Weights of a small transformer language model: 1019M tokens.
Each number is 128 + 24 x the weight over its row's rms, rounded and kept within 0 to 255. Layers, rows and columns count from 0. Numbers have three digits each. The size before them is the row's rms in percent of the matrix's.

# layer 2 MLP gate, 6144x768, rms 0.0812, rows 858-882, columns 0-191
104:126141096148164134137161151069128145096146135131143046151115141156143110124120128128156091151117130122125140104143155110158130151082132193110091135116158108124140118177113119106130111117161107145110150117148126155173156160147155098155120180130124160132112127180088161128143111101054116110107121138099099097124113108095110139128095151126114101097100135154119111139123119172099108131112104148235161153163113167134141116106132138111127142140131129119149115084130072136129074123132128101074094116095106130107131125143123115124157127177165115127112136140116148105151108075172122122
096:102119096106060064119097170143084136146093172126091124112153144086150135153157183127162137155158115153167112100122144151177186118154152182122089131099108156154108147156126110099144111121170120158128129139143099102137089138164139127125118166139151114142117115128143084148108105122097133108112149151122122141123123125131137135161154118139071132138131145111162145135139159101140112184118118109077139141162112126135126117118127101136110126097127106101112119177127140129126121132132180157100155150143119141157166131183144163107103119200147138142082099096074110103130115072060106135
101:081155152092139139182138152102116119117114139146149179115144101107124149108101128144133157128157140097117128134105134116156138107169118141104130129118107180145095123154147136163173114145136136082125158075127128132075129127127122076129116150137130134129123096116162142107107134123159143153087119137106128127115112109143156146115137128125059103136135161125136108111105158144147085130143149128148119151141176142076100109124163096086131146114094120127109106158134168148126145118125134106121125155130137142160146106130100127085101124119157098120076147137087075135124153098093141159
097:133107175124179157117108128127128061113125161127121049135097116156112135086116135119136163140126108158092131143132126131121089146130113160080156143113147143145134136110142113162117128112142100097150163141096104104101145131130142116149118111112090178140122167150130128154084119154125120129117093092121135128083129129107131121115144150089134143147100111143156112122129107150146085146144111136135087156155094113123098110122079130125142135167100102146128144135117113125155185118139126114114130116166122139109104176160158137116140189159120084147098090120157153108126117125118121123
092:133076180137165103109160121064121149154137128114129131152148149117094110144119127115149126091098126127130142142105082104147120137159101147109119127133118122133131109128159154116126119138138137095108164167118061071137145183094116112082159140094131123140150113122135148146108128179114119150128126130184154139111125132181155161151126134095108118118136196174123109143126134114141129119114144138158107178128135153175111117157118120152108136136111112141128146161147133131150147112107114136148116117166128158158099156123126112091125140097145098099093157151118129170151111114107110117
096:141154123166100151145136165094151122122136143160095127175111129116150116170106151128106149141118130156144140096132102092118123154122106132147113140114152117165140124167158101124141089109129146132137161160132131116144133111142154152085145137128138103115168141152121146168119133074106138107142119152150089137093097093120155117122127121169136097102124130101098120133151097159169094139157139169120122086138133144129120164099129063113117122111113142132174091106097116109146103131104126122118061118126084107143101136079126153114162152142152085125089141116127164099118091134115129143
102:112124109102135138136107149131133075130171144085086129146131168115104130130156150113161120118129102123090134130115147111150161130101123118083158126132150131108109116130118141114125135104149137154096139127150082117100186146101113098142122100132086102164109147136129140129125083110096154148104154170093179126136122117117170146159093153136123132131135130169119109125142117134132147141115133129037112159134135109127111128133136151082122119151111110108113128101138153131122126120144093147158169103137094122146100118136101111122113133144124095163167116120141138131153153150108121111
099:136104129105115118147125093126134104154170126112096130099098107120120145130145129113170113071152101119128102112145082108121167151147107143142124167136090130106125096137074123154131138138173064102147137179130082166076124117139148152116132151130137137151108120182151139078163110122146124133139137176127145125136101135136133120129151156112119116098131148125111147175139130173152135159109126062134124113143101162086118136131131110152111184099133110147163121127119117117085093148124108111124119197146145090099142148093157138153156091135130108125128128138116112130091086120121204130
099:173106121118124111111126150109117137136073151113126093116158153128112110164171088130142115115113134154128105121143125101101149114102134178111106131124158150150130131121141174120089146127194090089130159160100106160149115138126118078148114056106128113108127103142180151097123141142116128111104131108137110128107175146106093155090116142152113108109122171115141134109101093139148141157152120131136123084148174144175135146114119116155142123125133078114132130101132142163120164148152107143166112156116143126116113150156129081156156178116099143102128132100093083170120165125102108107
096:122095122106124103126124133111084159122142164121135081117150103162151139126133154100104110093170149174128099144155103119169203108153104127129146110164113163172116130118095139141151148132102165052150143109108131100125111114112101086085105150140093145087131113140129155137147095098132123107188124135164122112123129136099115166140107153113126081141135146110108079132139158123127155109147164112124151143139136124102103154134060136090144149156102166129107138133131138129148162152158119090082132115168144092100123156111095116158148091157114119079144127148130086140131144095135146136
099:127138159124141138126108117133113088129101121159141130173130129097136123157169132108092175145175140125118123141143128151125141120112132111111148105123136159115103128175134138128099162162123154144109137148148126142151121103132081101110151131136112132161120123095141098137132148154124166088153170157108152126164117116148129076105140106134160123110160113132078097105128130104122161132101118125132158173089173148165124147157145112118098152121103103134081104097138104128151121108119137159075112158122122140151159154122145141143143113108102087129114181070154127104147146181096151150
096:159136108146117098103126149149131165166123146146093116112137104128146066151087141114147100128126108122150154120141126141142130143173110110138153144140161133110096090131104123156153128092074147144146115151132088139156140134110117139133108160138138127092126161069156126140145144139122163145149108173151155086127145150124123168137138104144168096115177118142128125121122142101164120035115141135140123150126135102169135121149153127159141106126179135106076159127131126128125133127131154142146182100083100117101135171136082118117134092136153150102065097159136189141136126108149136125
096:088089128123150130140129123122164093123114155143202087107103145110168125098128079119121107101112130128116100098110122131121104129131069099180112123181127113121135106113151111135173155133157154122139154128094123087112123116116093169122160119116116130149104109137109112095133107151110174134077079109121178103120122100120131082114151095104102195090148111098100133030120121111123203143150142117148125131157138127132116126120121155118084096084138120103132125115112131130179146148137152121129112131112118078104082135134155139125111118105180156095153127117115118099097108130175133119
100:150111105123126118118113112161089161127100116119122096114113132138122147115177101135107163103106136098103128113111089143123089121151160068160137185138122098093156120120129151136114162166110157152114098153120096100116133174156167088157152142107118094174146156101067110142113120155141165153148111101101105100099113156109168129142148187129149190156125133124118149119128092119149172109107151149163129119135156153140141123113147093125131161169160118156118146116157138166115162133131103087150140122075100173123112121150115129097123160160112142134102129130127111125130127138085129101
095:118171095144094108122148135152126088111107131149138122077140153126132118122076123139142109101145102136117099123144138130132159119121136143136096141094164122123113162097140123131107128112127097087137168132151163098157104126095129150127150106147130123139178153118145142134100159099163109128109149116118106115157119117116123117184171105090090124108168129156141154147131085089141165117121110127147146151108095137170162153153089119091086139125104134110124131150141150105117113121153109102154163136157098131163147125121130161114145157151156120134152124145131151132119141145072150151
099:156111068146121150166123104119139152143127140147118157115141116107107160164134123131095150142126132123133110153104107133145112151133129145106117121112126138172117110132126113135154123119138127139122142142091133121113125096108110119115141109143163160124120139105145121092130137145133142126111137120102151110184183123129143104147132108180167130109119133150113113092144108137107129117104149122141125155157130144138126182131141136119155142180140187091040124150104135172131092111138138110153114139119160150109101148104124073127139114095145127174176118146134144130116132137101123112
099:121149125136105153154121160090136118113127143145142140165117159136092109123127174108133147117118145177164127125119122086200155099112110149110110123150148104153129121100096134089142102140122119117105099096225152123096150148143120119116127097140154110133147103147155145114106128042101105126108124125169173090114103074131114098132104137133101155080122120157092121137139121126160146131119123152126127122139110151117142153132132147099127134125146166171095082096123135147130108094167101134119115147117088169163153113142166082153103142132145129124105119136178179151085115120104179097
094:122143117129134135114125168155112119143148143155155109145102154129122114171144118182177146116105121188184141120111155133120124111098092134124159115126142098130097102118152117112128089075120129169166120106130102131110139114175095120156080099084117098185112162163157171137133164107121129126136085171093170148132115073174130129116107118144134133131149103133125111115128111126120143162108102124124137161094125126127145125107115136116125136082142161145149136137139096124130130133137124157133129136165112142089122103142152105108110128121103084148144112117148116128138122129155104162
100:111138156155122137177119155110088125151131093072156127116108154138137117155142152119120148106129122086123115115114161121138115140152130087150147109145112098129123163125106128182164147115193146149122135139133114136110154120160114167172190162111136128151128120148115127165124119112093091131132158147130165181140119135093134136152119131141160145111164160109109142104141118137148181121118180112092120104072106110130127120161129113143102169138140128137095103135138130172138139110096123088095122075152154116121132164138130109119129150144143085133150120130128117126094143105131182103
097:134131136113138154133127119106181124143155140129131149086139145116103131156149158135147147161158124135118153088097097140055137131128112155092136176117088132075094151158114139102133140136109093156121179119112098114129107116121140137132143112115119123116151143131123152109108097128154134145127159132181104153144138117135124126111163123106080141083130081134118138134166129143107145160129136141110083145166124132087109122110115105126093152135156155093099098125121115173119124131096133176127117157117111125103111103109124160148124087143124096123081114124166127102102117102135118148
100:122151134092152127144133071124152110152125154143171083131143121171137103136087138181127158148088158138071133120121119160140122108182136138137160136131100125119135169111118153106169133113151168157140111125098145132142113162133132119119125119172156110100116120152134131112195142124149146164136133117112109141097115127154099107132122142113133100105159131154136118160139134112124124087115121103126113155136136143172146146078153145140147074116129126113122118127158180160116126163169133087106153144132148117110120134108154162163151166080135129195104157072100129144126152184130157140
099:113111123128149144139121155078167171099089095109089124132104093120098104102136122133119132132162145198133103154097155142114128156122141117118150134072140131165133157078100118129107114131130166119146106133140161117124096113158097115099102128127119118139124107130156098168097142126185130059103103100127106115098109154108142135124102142133114118113125149124152147103143094125152100101152138091132123127165150089125116196094095115117155162120141141143185124112107139144152164121121116111166118113175178131133088078082133121111100176137146114112123156118145131149141162161146105090
103:096133151152112168112149185160102121154113152146107132169123139117132128141108127177116149155097145116137098123123114102117116123115133147126110151161131133090131080096140147142126074115136115121117140145096133116102131124106085143150164158142143119141131131102142116096106132133153154131104141123132136136112150082150105142117113123117119110157157118165120136110126119177101103106132102147167123129117152135151106115146157139158173148124118161146124144117103119130143156124140127087155138130128140099161077169163108092130114092119152127126107169133108104107126084139151110135
101:153121128114088115153113127132096103157138146126100163155149141133087140165129111130139109177118144123175108134104138078116142143092093134111136082140133142127155100142122125093116130137153125131125139151106114120108113104116100152142170120094101121104104117153085111152132092114114132173106125157106110137168125106142145142165144146145114091128147145110101091096153122144137155136154112120128156130121120129087081152162081112153121155119116107105094092120137138112118107098124107137112120126122145153112104125107141102119129150135116134094108172132165124164113148127080135128
100:120133099152097157096114157112112125108120095170106144118127154105134139135079100132159165131126116102097157109166148136105091147155108105153124101155092086097137129131147142107124135164133086139130133136113096132146154112127139101126095096099094157131084146140151102171129100116100120141138109130159142115132116082158122110167096152103170184153133108105098123093111074149127154161101160114121125147129138148086096127129181120131136150122125116092136110130137099115127137127137126106126121110114093120162125175149139124145141147123141119098183075121121126135157117114114149135
# layer 2 MLP up, 6144x768, rms 0.0796, rows 858-881, columns 0-191
104:146151129132117112135141147095129128090168137149151081149102135168132121129145179116125144128128122116131129140125123122155156147074129156105121147128191116137111106143118149115105132110137122166096121107158137143185132137159131116148125169135136171180126128127107131147130078120093141116079084153082099114131105083062126160117128154129114077132113114137121117093103128172129084112118107149140180163180106170116126124158139098137102135121135095138134114096096126137103082121163128118103098077070118159138121103124105155107132131165120112148102135125126145096161131100171129129
098:138146171160166139148154132113109131147177111120124127093124120122117082136110085113119135107089176106105144133139141130101107197111109061120136136123146100066096105145169150121102133101126146105144173158124165124145134154128091136166120135116102110133102170143144117161154148117132175135085142141166149133156113131066110112073103103136143146132127117172125098132119107138122110101126097154146111152119119153111079114090117138106133120150137160121187137149102098120123138120097148110136159115147152127134079095118096091162176060066121123116148125143164144078178105148149155111
101:117115139145170126138134132164144178149164117112144073122112176114120152128122098140159128173106138151143111122137132127099109096128082138090088123139129121149134128118104076123080126108104131097169126103138108145099125144105162104119119118141155137167113085154112177134115137118128165126082178149163126121161111119150123123124144173118092125082103108125145147126132125167117077102151111133165151117140164104107106079124117135119111129130141149125085140157117173123128147132153165129149124121153129128141163113130102188148096103108128078097156135098124097130120122133163143083
102:070115121136153188116141134153120123136155097114133109134128110143141127155140111142109102154131143134141149147121087118136094124118160127110164111157145137122135109097138113121115146131136120154120147127081173120149138077158097142155123123116136103086145143110131157104080144117116093139127121120153136136120171187136093118114135132117165118131131060118136141137133149164142150130138137165131117112097104116133128125077174137134148098147143121124111123081140102142153130124115147088163142148097107103138072106121079146133116145108134149141156158125084119152118171119164130115
108:125099126092107116133092091108068113144132139103124149150185132124134113128117107098110146134119120108168141115093097105161153082203150128153178127149129131127156140136064122124159104108127109106089120108140107121118116124152100113143124179133145129097156094181166121114113127117122120136128150105138079155174159146170123071124134121174089133101125146117119115132126143143152145117102155143135157148121120138142136118145136110100128125129191120127105139148174108139128131175122103149177122129135132106134116095128118108132145125142123118128125146137115108163150115121106141135
098:111115097153127168160139148118127111142117148104101143173131122099119101168080134141128113148176131182176119107098115118180132095165144137106113147120119147094122156145151079106125128144146117092140184147120107142162156112154130143096124152126123106163183175145109138203105101121121134116138141151143132164092082119132114113110133137155109121123128102112117107115138111158122070137124135171158118127104136129120111150060148096127116137153107151094143098108111106101132121138134110125122092122121186135126112138114123146117161124119130136144122118134117169114146101139155152145
102:087113074108109135154142153117138162109144116131150160077120151145150091127136092063153108127115153120114119162148136118106144096160133136149145161124106122122114155109170139128089136125142081170160165150132176156142140157111113136133155138134118105120112143137123097152121121109115165093107115130118083109145112142147190135069086144086131131099143100107124110138139121133144130129120107132136175137142098136104094124077166160116109184102147096135142135115109115104118128124110125128124128133114110095149098134112101124150140126146150095129106156095114157131111162122130127090
096:150143126112127095123107141107140148127147155084108129140141109148096131118152127125146118119128096131141133137123109145135165123122107140150154180137103164131136120140112104103126101151116141130086152144104128143104082134140117162129128136109129140174089129127115160105139155123152166146125137123151132135065125153124129134136160136139108108151146122113082094147115127146141093134136160126133141142069094126093101107138119103090155201186138133071115121096110096147145112147127096102153121160130144138117103136100109118154141111111109162132099131110134153131123166156161154147
097:158106115122092105133152140119145110119134150091106134089135139133144130150162141135129147152118134101179118138100105122101158114128125099123133130116116121133130118132139127129132120113106119130120095135143124165109126103162137124146173115129125128092124137117156176092153151077148144142161144138119170188072144146116094134106148101144145135131147074130117120121090126119172092137138135074118174107173162108165133154085118109138107175118116161097138183121139146135131128093165124135161124140091130132142123113150117118136169158135122142147138119138143155159117105097132123146
100:135098111132129155141142117132148153116140163081139129100174095143155111140140150167155111120118140142106110119153103123156123132126122121129142144132147159134144159138090115126132119121124118099186099058085122091147103157120152121120161157174172095135099131113156138147096138127143160135152143132115136165130112146126105124157105112128116150072115141142129134107107141153126114114144101135103143127142105141097129060103162144120097151116132153168171148080156071121134135136101135145135130143099142126107148143141128131148123129093131132141139118130124124176113148168155126132
096:144200158114099136150152105138122136137125106136122116125126173146158105096146187160117145149107132115149139131095131137125122100131137125132137110129160129118091136120130152111156162156136148124108106097165120150137130119114170131114163145144160146131092147153113095097142151158119136127131134113150124152128147100143141165126137161147132115126162150087129112122161122136087103179158145085115100104145140157103146121091161119074143144098136118139116125134131146162151134152061113076155088119159097086162147137118094143106105147158124117158130117122153104127142134164143123158
101:136132128113156140109151122128105065119105168131130110143081123132135149108167168134177101126140143125139103099097138162129127146100119133086114143096090118117129158127108134155084118129081117119136131153143121105116116134126106093121115136141090121142120099132114162102125109121117158114122104103128078115152134165142138133136111125153105164169105179076142113119138134141151095103111136141103076118137121142107123142154158098076103155149114164177107111128139078145111152153127092103126092156176124159089136092105145160126154134115148145145157148127133101113120165157137158148
098:112134144147157113083122116098133114176150100137132127131107165151089123114134115131109137144134133092091147120154156124115169110160161134126153114123105114151117147114133169140159102119097115147102116103130127147083123135081084127087110135156125113109123131159155110173137146165103117105140114135082127151171108080108175156153133139141129155107115120111130125151121117138110138185125115158130077144140137102175053142174160121077119128087114081082122136129133125090162103124109130129148140076132122110129132076123153110162131158146182109151108154092149104144192169131099088151
099:126164086113099144114100154113106137149104123162101159079115168102106112146129118135114113103135149116115190095118138106133164166141132149135166106139104102138132119100153132129120132131160104108155083133139106176103120134150112115128113107115136092105087137090083108128110137065109123127137172083126096149099154146098127142136168105096111123173167128151094103139096174181160134128130086145141076127154130134118142165119156130117108127153131131120123102134158154125156122147161113094156112130112140116100145118156128113158160157142135111133128087145119107133161111106100133113
098:090133119147092162126146144121121129140130140143165111101161133148148150146121161129125137093095145122129153170135139128134100119170120115157110162086086112076113156153150138084144089126145191104114156158170104140139111125138115114113110130104133162144112161099141123143083162151141141160130115133143136116123139128130152161137154126159109112110129119093135148124102107087135109091124131098135104154097128114140131117135116161093148123105104079121150094152144106127119134166116155095132144147095135154080110175081128116159111157090137145093146114126140102108135110140065178143
099:086133143094160128158165117105135112082151120146160085163128125144126119105143100140158168097171156134156148099120122129120141144098142124140121158108076124108180168096127140087100118122132138153175101131114106124109105143159122162123174130079141105125167088172078126171151139129134125098154138131127142145092140137115118149116119102081125142130122121142147155121091156134135100163127125113133105159147131091142124089138117118150113131141151105150137097117117129072115131114131140144114137078098116096146159122132086150139106097143155132091167119093080173165157150103091118115
099:162119128132104129111096150061132125130173165143149163109119105111133142116158097136137122154159133144141152144100151141154154146135094150064121100176115100156076114144144096129167099162169107164107139143147141098140147169144102131160164118127126111140161115138156144129097138101128161128094107082135158117096123103158066115100132146168153105145144120133114110158180116095139170126136133140137121097160124135121171148102142100105135117103117131127084109091132141170100153088135113109139124145141131099153110084141132125133137100122125122138153136128158133171125101157135154148
097:155109136116160140080112130120142126121143117036129075090171100137117125135091101124103122138126112082082142150082144093137134104128114083158135134141143140103130164105160092124178135152077093103105129136127161129132124098092145137112155118153143152127117114161137100125146102106130130108117105111132087133120100134076132134150109135089122149093120167131147077106148170123162145129130111115087117118152143149098140149165126140119133119142131107143128135133121123095132147114151129124126149123146135128120109161090113196134155140103144108161122144147123172110143148142164115143
097:108136117126128175130108086139150140125162158156106118125142140103108097146096104099105104133134103114127129107187139119088153120164090147111126105081095129128098116163092148137106150114120110156147147109133115133145148143146129095097140153097117171109158131121118157119151126093145137153103136158101133146158098102054105151172123155128153121153145165133107119102131125122129106136119128146137171121126157086140137093127123134107111137113133139133105094128146120149120170124120089138102130073105114109143151145099116162122166134110141160158163128152134131084134138129140120154
101:131159178171157116113177101140151111135124139148091121159151111116175097085152086094107128113121127148146141120141110135147145116165132125140132137128128116134157106113128120138122109118141146164121136141114105131114130118117126110134165160162166100131132162104136127112091121145127146105134103128114119129124113119132158112146127110160133108154147176134156167131124089140099140111117077129134169129123101121094152121104166144179200117109132110191117140099146124140119127170143158106145157164176152077120176182095110091135151132127141122136154152131120083111141135139108142063
104:108123170106130142125139122139150111138144110133160116141130154114154077171171103155157117110120109148114180149124108068140158114142126131129151123125141133177177143164103118137123134150144119143111097071134132130091077141087179114155085143150165147130113100153145132139122173143150113121143119126125126148141157099099144170151085100117107167089103146157134102151148107149108095169111127162112151135151134152136126110116115111159123093132133116114123093140094158100107117131167150129107144115157127117133112170121127119166112085141109151132104129119151115090108151135144076077
098:101098144105084188147157157153118126136174112102099119122122144126116127148141124173177159099128182114114122110130164112122121118105163156158115125094145090123139122099161092110158095129167128159115119152113161074182168132181140102136082146125126097104119110143117165117114103114163085130090133115150152154136100099121088139102163163160124120148142127129182148105133141119138123170166122131148150130098126111126137120061093133115093122156110130144123113138111122108118104149110176122150074106126156130084128132119124144118130150081139141157163160130097138173097134148128161094
101:126136183120169134081112118115099091135086146139103131135154110167167151105134112124098165170092161149115128115152176126077119102118143141115132087125141130125140085120139159072118105098103117159127147115145096129117117126121137129151132129126142110096152122133116121120092155108147135129155138183116121161155114118103095114119097101159129169097122138160162128130098122147144137151120101118131154094138122150144084102113166115168125133127156157125102110167142163132133180083141105127139152132168124119142183124122144129137120097149131114149123163098111138140112053138144072124
103:163175117098106094150091157070108139115162123169151118130123132143139169148113113102132109141142126128147142106146166139161086133156110136116177143094148122131131184119113091151148124127140152151110111094140094127121137143112102115121165160151133188101091182119113107063127103160151164132116102066117088091163108156136106168154120092143102118136147134138108126141153064132141101161106130133112155131143118111128121137119096112127122133139096137100130164088139104151143126108107099113184105116118112124146107141073133108111166094121118150091109097104127158139155144086124114178
# layer 2 MLP down (transposed), 6144x768, rms 0.0539, rows 858-881, columns 0-191
085:145142114179132123101138123119169121083099136154129108094125117146155118138140150157192146086112100122121125139140119130146153123130155149157141143117109118133157096136102102104075143122137120168070097122147125148151159108138123145124142164140161153155106140134080170133131096132122145097147138117125160141133117107118094140125111133126181100150141114140166144134159120112121124112124110104194150149208078142093126151164176120149110136148111104139153136115129140150138092103171158108093083115119124175135154115134156136122142149122138143150130119141129165120176138125112136109
090:108118145118087115159162143132084117150158145126188143142150113106098084145107124107121127103159140167134145151149100120131089162156151167129144138084127137112113132124102136160122156111120104126113111128085152130132112134138105154145144128116111102151119112095109104120189134102105115143140150116106126132154123185126096106116116055116133133120173112149098125089084086138105123113131121116156141159129113144133145109130118093140125161138153121141181109154128129124109101145143156127122150104112139116106134117137159126137123139125131138129119107124178113106140082172126136123
100:146095145124122141137140134078137097101144119122136132172137131153136123133095149110110162160126130124166120142134117150103162120133120137113114088108154089112138130087131187132144100131138106156180112158139158118146099173109165135110163136119120099142110153102122106161124128104120075140128133067084106098103167157153147110148120133184122112119168141157100141115079111145095093153092180125160138126167122114129135116130102119117177118127111162103137184113094124138088142146095127134138118114142141125137151123087120164168150145104142112097117118111134146153159111141145135105
102:059098143117097138098118151127156147133107092122111140143155090114118109139133129142115133066140129143097109164124150129172086145136118116153134143086157141114092129139094160127183144111083112146090129135119147111100116164105106143109154103137104112095152100108159122069178143117150088137109113151152105171137114092118111116152122076118163138090125146157137184133160091091122143133119180156114159122079133140133114137134137137113122132170093147091118118137150111134107154129133130106096135165158140141118078088131109155149108104121147135089186102125140136127125132164139133104
108:091087147113089105165098108099116144158121112111128156129176111119104136124138129135126138111088126089125111122122087103176133111214131139173136127130123097116162138127110103127152131098103122115102122139113074107154162151096086120139158148113124139099123098132117123123149160118092099147127135083171097135124112143118123105128124145160128103153099165117122158125125153132147156103104134102116105174120129124117145145159130137145110154134172096136126140133157101140100182154111145138127121141124107151124091146087154143133124104162129113093146144124125109157152082105094130140
082:144145064180148143158168131142128101112138134157165148133160096141127157125100150076132143104159101143071130108120091133099075124141154125113172104161118114100132136152153129160162096133144152118135145150118141127153137142123125127134113160074119102122142118144146132115091158119114152102122135145161104144053117133146151126135101139131129142129182137099137131143130117125132131131158160148155122115118105138111111133092141129162119118118132180115136117138136133142135131110138130167139142073142087116112138158137127113149133151136140132135129133148149145123124153093166122120
103:092144171077128156087148158123157119150151110162131122103079115140106155114136122133149128115184157147120140107069142138134110135104103150144173137151160095132124103128151088164095118170104185137101104158145114158113104131117166065141123116129100129148130104146133142122123132117127145150159126148102134151135132075134132169121136122152116136091083129158131130130159138133120174125081139158150167135103158119115161145128140133103134129133115091157089130132108136094074113112147169128081167088152110117125149091104124101161102118144144141153138155111127109113153179130119126172
103:098121095173149156103147152162096120109155161118132130096146124126160180149097137115178144145171109128116140149087124108111092102114169172157188142118131147139148141087148085145157137115107152102136141109144120167169121138099117153124163132103126131159155138095114150119129088134109154057118165133139130139104149096126080130117117129111119150148110127116139131112161161113135128134151098143138154135095155144111111077138126156120138112097147105185120151113145125146119137104128070124132161123119124096117151126115114089158137102105136104133139135129155153106103100109158173077
101:123145166109129087171135125094097084123145134136102136107168149113153136119122147126105138164152116149129144136129156110144158114133108118086095124140126144135144159086131137148093123132116128108139183099140133087069091157126111159132142119112125124139170105173135139113156128171160143134150144077132134111100138120144146128079098108131180121162106152082136118153113123144075097115084108135179116136126133191146177132110102110141114119115108107126121120107131134112112148103131137111163155140146094125148117102105126095126150101150142171137109103142105149148135111134122084078
097:179138102116127131115134112112135103107099114153160119141115123112097101147063139133138146161132118115077160130133123071094131147123131128138111159122162149150119145118154142110119101116100118136096117083128116159123118120113092125114161116148089164164102123123142100097146115125149106170113119151135109122151158112134157136112120133144142171156138141138168115123116119167134093129095114152139132155137134141121148151121127166159133130118143134148160125128118126074092119128161174128113130157093125149119111054108121115134095150133146161106121120094126151100135123097106132140
110:129138094103099123140105080118113114138105112182099078129117136133200155131124140130122130148116138079117138106105151113169125120146118110152107109195114133166113125109103093109091131053117129147106096106111138103128121075158145097097094157135123151094123126119142147127139151132146158090106078118166155141128153097131099172146111097152131112143096144095104106089126135106105119095103090123130157107146142135149127107126120092095149178155135141142143119156081119140172144157114130129152106169112136152151138090140104144174143155117151125122128107176122144127129121153139088112
105:145065159123110128141149124121114136095121149189131161076131118130139122173103120149131182140117142122126109112133101111122118168114108107125098117115100127108120096106115128188124163117114131193130163111129132160131132151102161132124111158148128160119132095082123143115119135135160094122152117115117147150110142106118119093116137136125145123152124077140142136188114126127143145108104131122184127143138124108114127130099129142163096139150111154113108117094101166136090095148133099114126102129095153113099114092118127106101075123073154155111050144140135131117138139118148115197
107:128095116095137123088078109133124102130152104139092136140138147146105171175145153170135178113141168128119173101150092138150128146126185148125111096144120128099107185119140156157121131114156088139109121145166123123122121110118170130089134092097195152126161123115156109124137129112103132133126161159110126114177103110119145139113156138119141151130166108129118158130128123120149081132131098112106108098124118084116147127116172159146127135117128133123148124122133146157154129084103160158150150148147151146118141144137138109139106172129151140085149105105140124145130145120180103170
111:123145129131116137154083100148145137118140129138098123113151139101103089106111135095111105088105124098122133116126131115143144129158144121142159098116122142137127071077142141098139140108116104110159113152135077137106153118140144087164095137107126107223128141096086149162145108114124152093102149115105140123116137130154073113073143178097118112158183128138109090123158134124158124124155147116109125129131168144115117097106135162115096159093089127141122158106122158126122075127114144096116108129085121144100126138188149129132162186158133070082120131102109104130171129143125142143
104:122135120138097143141126124120154139125123169112123161144190129128146155168113119118115152101151104088157116121133156115129126118121145148135131149112138139106153143128125091110138167119118118185095123108130134110126147111152156156163118119133132095105166093130136108075110165096133116084155129140160126154176088139162114106129136143152158100098127111102160141139145097176131106145127123119127137135147087138142134165138140142124127131170128155136094163104142128119094068129180123105157123128090142147154115150163100111137099142118100126068123096139138119123132137129114177134
091:106130141103142115139145091124122135104188100111141139181149108138139138100138108163104125095135137165142144095122146129084151129136101130140126144134094143140152136141107118104129137101129141129136117132096085144144088108112144145125171142090152162115145128158103097120174182137126114142133121129139091156117090163083153102121130141063124137133137096126129143160149124124111135153133132153125112177159125109133154152165075106124123149181109086104085135163122131158128113123113115148112165135121162119129128151126095137159118122142118146100127143168109134141146129120101114150
087:123128124094150096112100163109154133144112143140113125118086113101173129139113072136131111142148105109149137150133139174060103141125159100124126101124097181140152113145135084168150140142152124143103143114066170120134115157150114135149145128129124147129114101091130147151097099157149134115117139069099142134169142174153134150138147091159120140149131137137161143135117118076118168153143147074120100115118136111163138092114119091144102140129139150056131130143099127099097150118120134100132143097112140114091104146139114134161144109131107075097168139118109095116156130120173148096
094:155127155193153118129122142112122133107138162147085105105083143121102113127133160136099127117141151119107133126083141137169103129128159121089125126141166110160157123122160135150127129119109124123154141169144101138105185155159099140159144113137130157160155131136129116130113111107137109121094174107160102144146104142125165123140084122138151121135120132121177128124156092109131126121131116128123099136174087141112155139150150098126105167142125111103144115105108093203116122079134099116137107137101148146115166142108115159144140163120110175126103152152114141137129132135146149141
108:145095137112124132133094155153133134165125147172121110173184121083116114120135122092144090149108137077137173136132118107127145113132109138129122107092142100096099135115115125166082133083119102136108100105117135139130156127117113132122133116130102170139157147140129120129086141122152151087084154178156108126109164124103131160097127136166148104108146157111118146170165157134159093089124089087116157133127140104116109138109151138148134132114134088172134148183147081169131132081116082118112126116147119098113137126124116194153145134164116152143172144143122160143109168127139162127
096:104135130119127120126107139166122087137147139178113152119173151116162107127169124134108119090105139131143107086113164135111130130166114166112134121130163160084152137145150127125116136158115103137132125121108113093103143075186107089137133150164132134164111152108110169118129090147107135130118167161102124110147134078149099111128122137117118137102112136147141148127167054157134134155099134091117107139151124155131094090094096141109108099147150122124148103121136119149157137130051098126142133175143179082115090160147135163150129140108127112128132126103120190130131143124118122171
100:133089143084136127096115133106157184118131118146116111098114127089114107129150101097139098117082101121154081165105087093158109136107153134129146109117100100128146136117137137079100093081148153160144123138134128129125109115146102139128160092105117114127111183116136137109143143143101078128101161097130105144158130143183129134125154146156077152101167129128124115124118127129103117113124107124130133137099113096121125093168109113118095141104177132136125164121073138150089146122136110109140134100165103070107107125165153115160073104097090113146142089118150164099115146103110091146
107:132117103123155177104094117174142132156068109121121127122118103126110173097111104166124122120150136088143082123156154118120117102148143100168089113107116124127136159111124113104097131112126119154099104147134093105130123140096130113116111137161137111123106102131120107140102136129157113153116137136135115082129135112104132132100134120113145147162161121148135168072109152141101121120146166163136109155194108133154136125135124124170082143140130163124113110094152119133091136127153070181155088143139147159126124109096088132135153125123148135159126154145131129130168146131135123154
111:102142099123123142127171135112108123105133126138121140134162102151182143129106135114084142153103134163115129098139160068121168111101123161127147106129109164172174101146118118125120137138115137095124123154132060120153140147146095129129150128109122164100150100135129131135097146121126104120150094123125143164136145145074145150141149102158154146136129121170146135102129140146115104102193108152107114120136091174132140152108142163154116141142120152132119114133129120156103159108142126136133130120146080180111119104118125089128116114101168130125123130103142112144123126138117109174
108:131112164122117157165142151115129136118077138128084100069159115154128126137151168161166125146102121106165101108138121139135094087149131133122168116088127130158134166134102096128133130111099131149132099097161099124116151079126126156118139150121124147171115138138210120133156116122142101128137121100117184135129104109088146143137120145146134113144156116102127101143111070133129104157103107133115156114096122106134164135110160094135153138169156125159156126127110093168100137115102143100168173158120135109133160171151120150127150129152106129085130072153141149155102140177120107084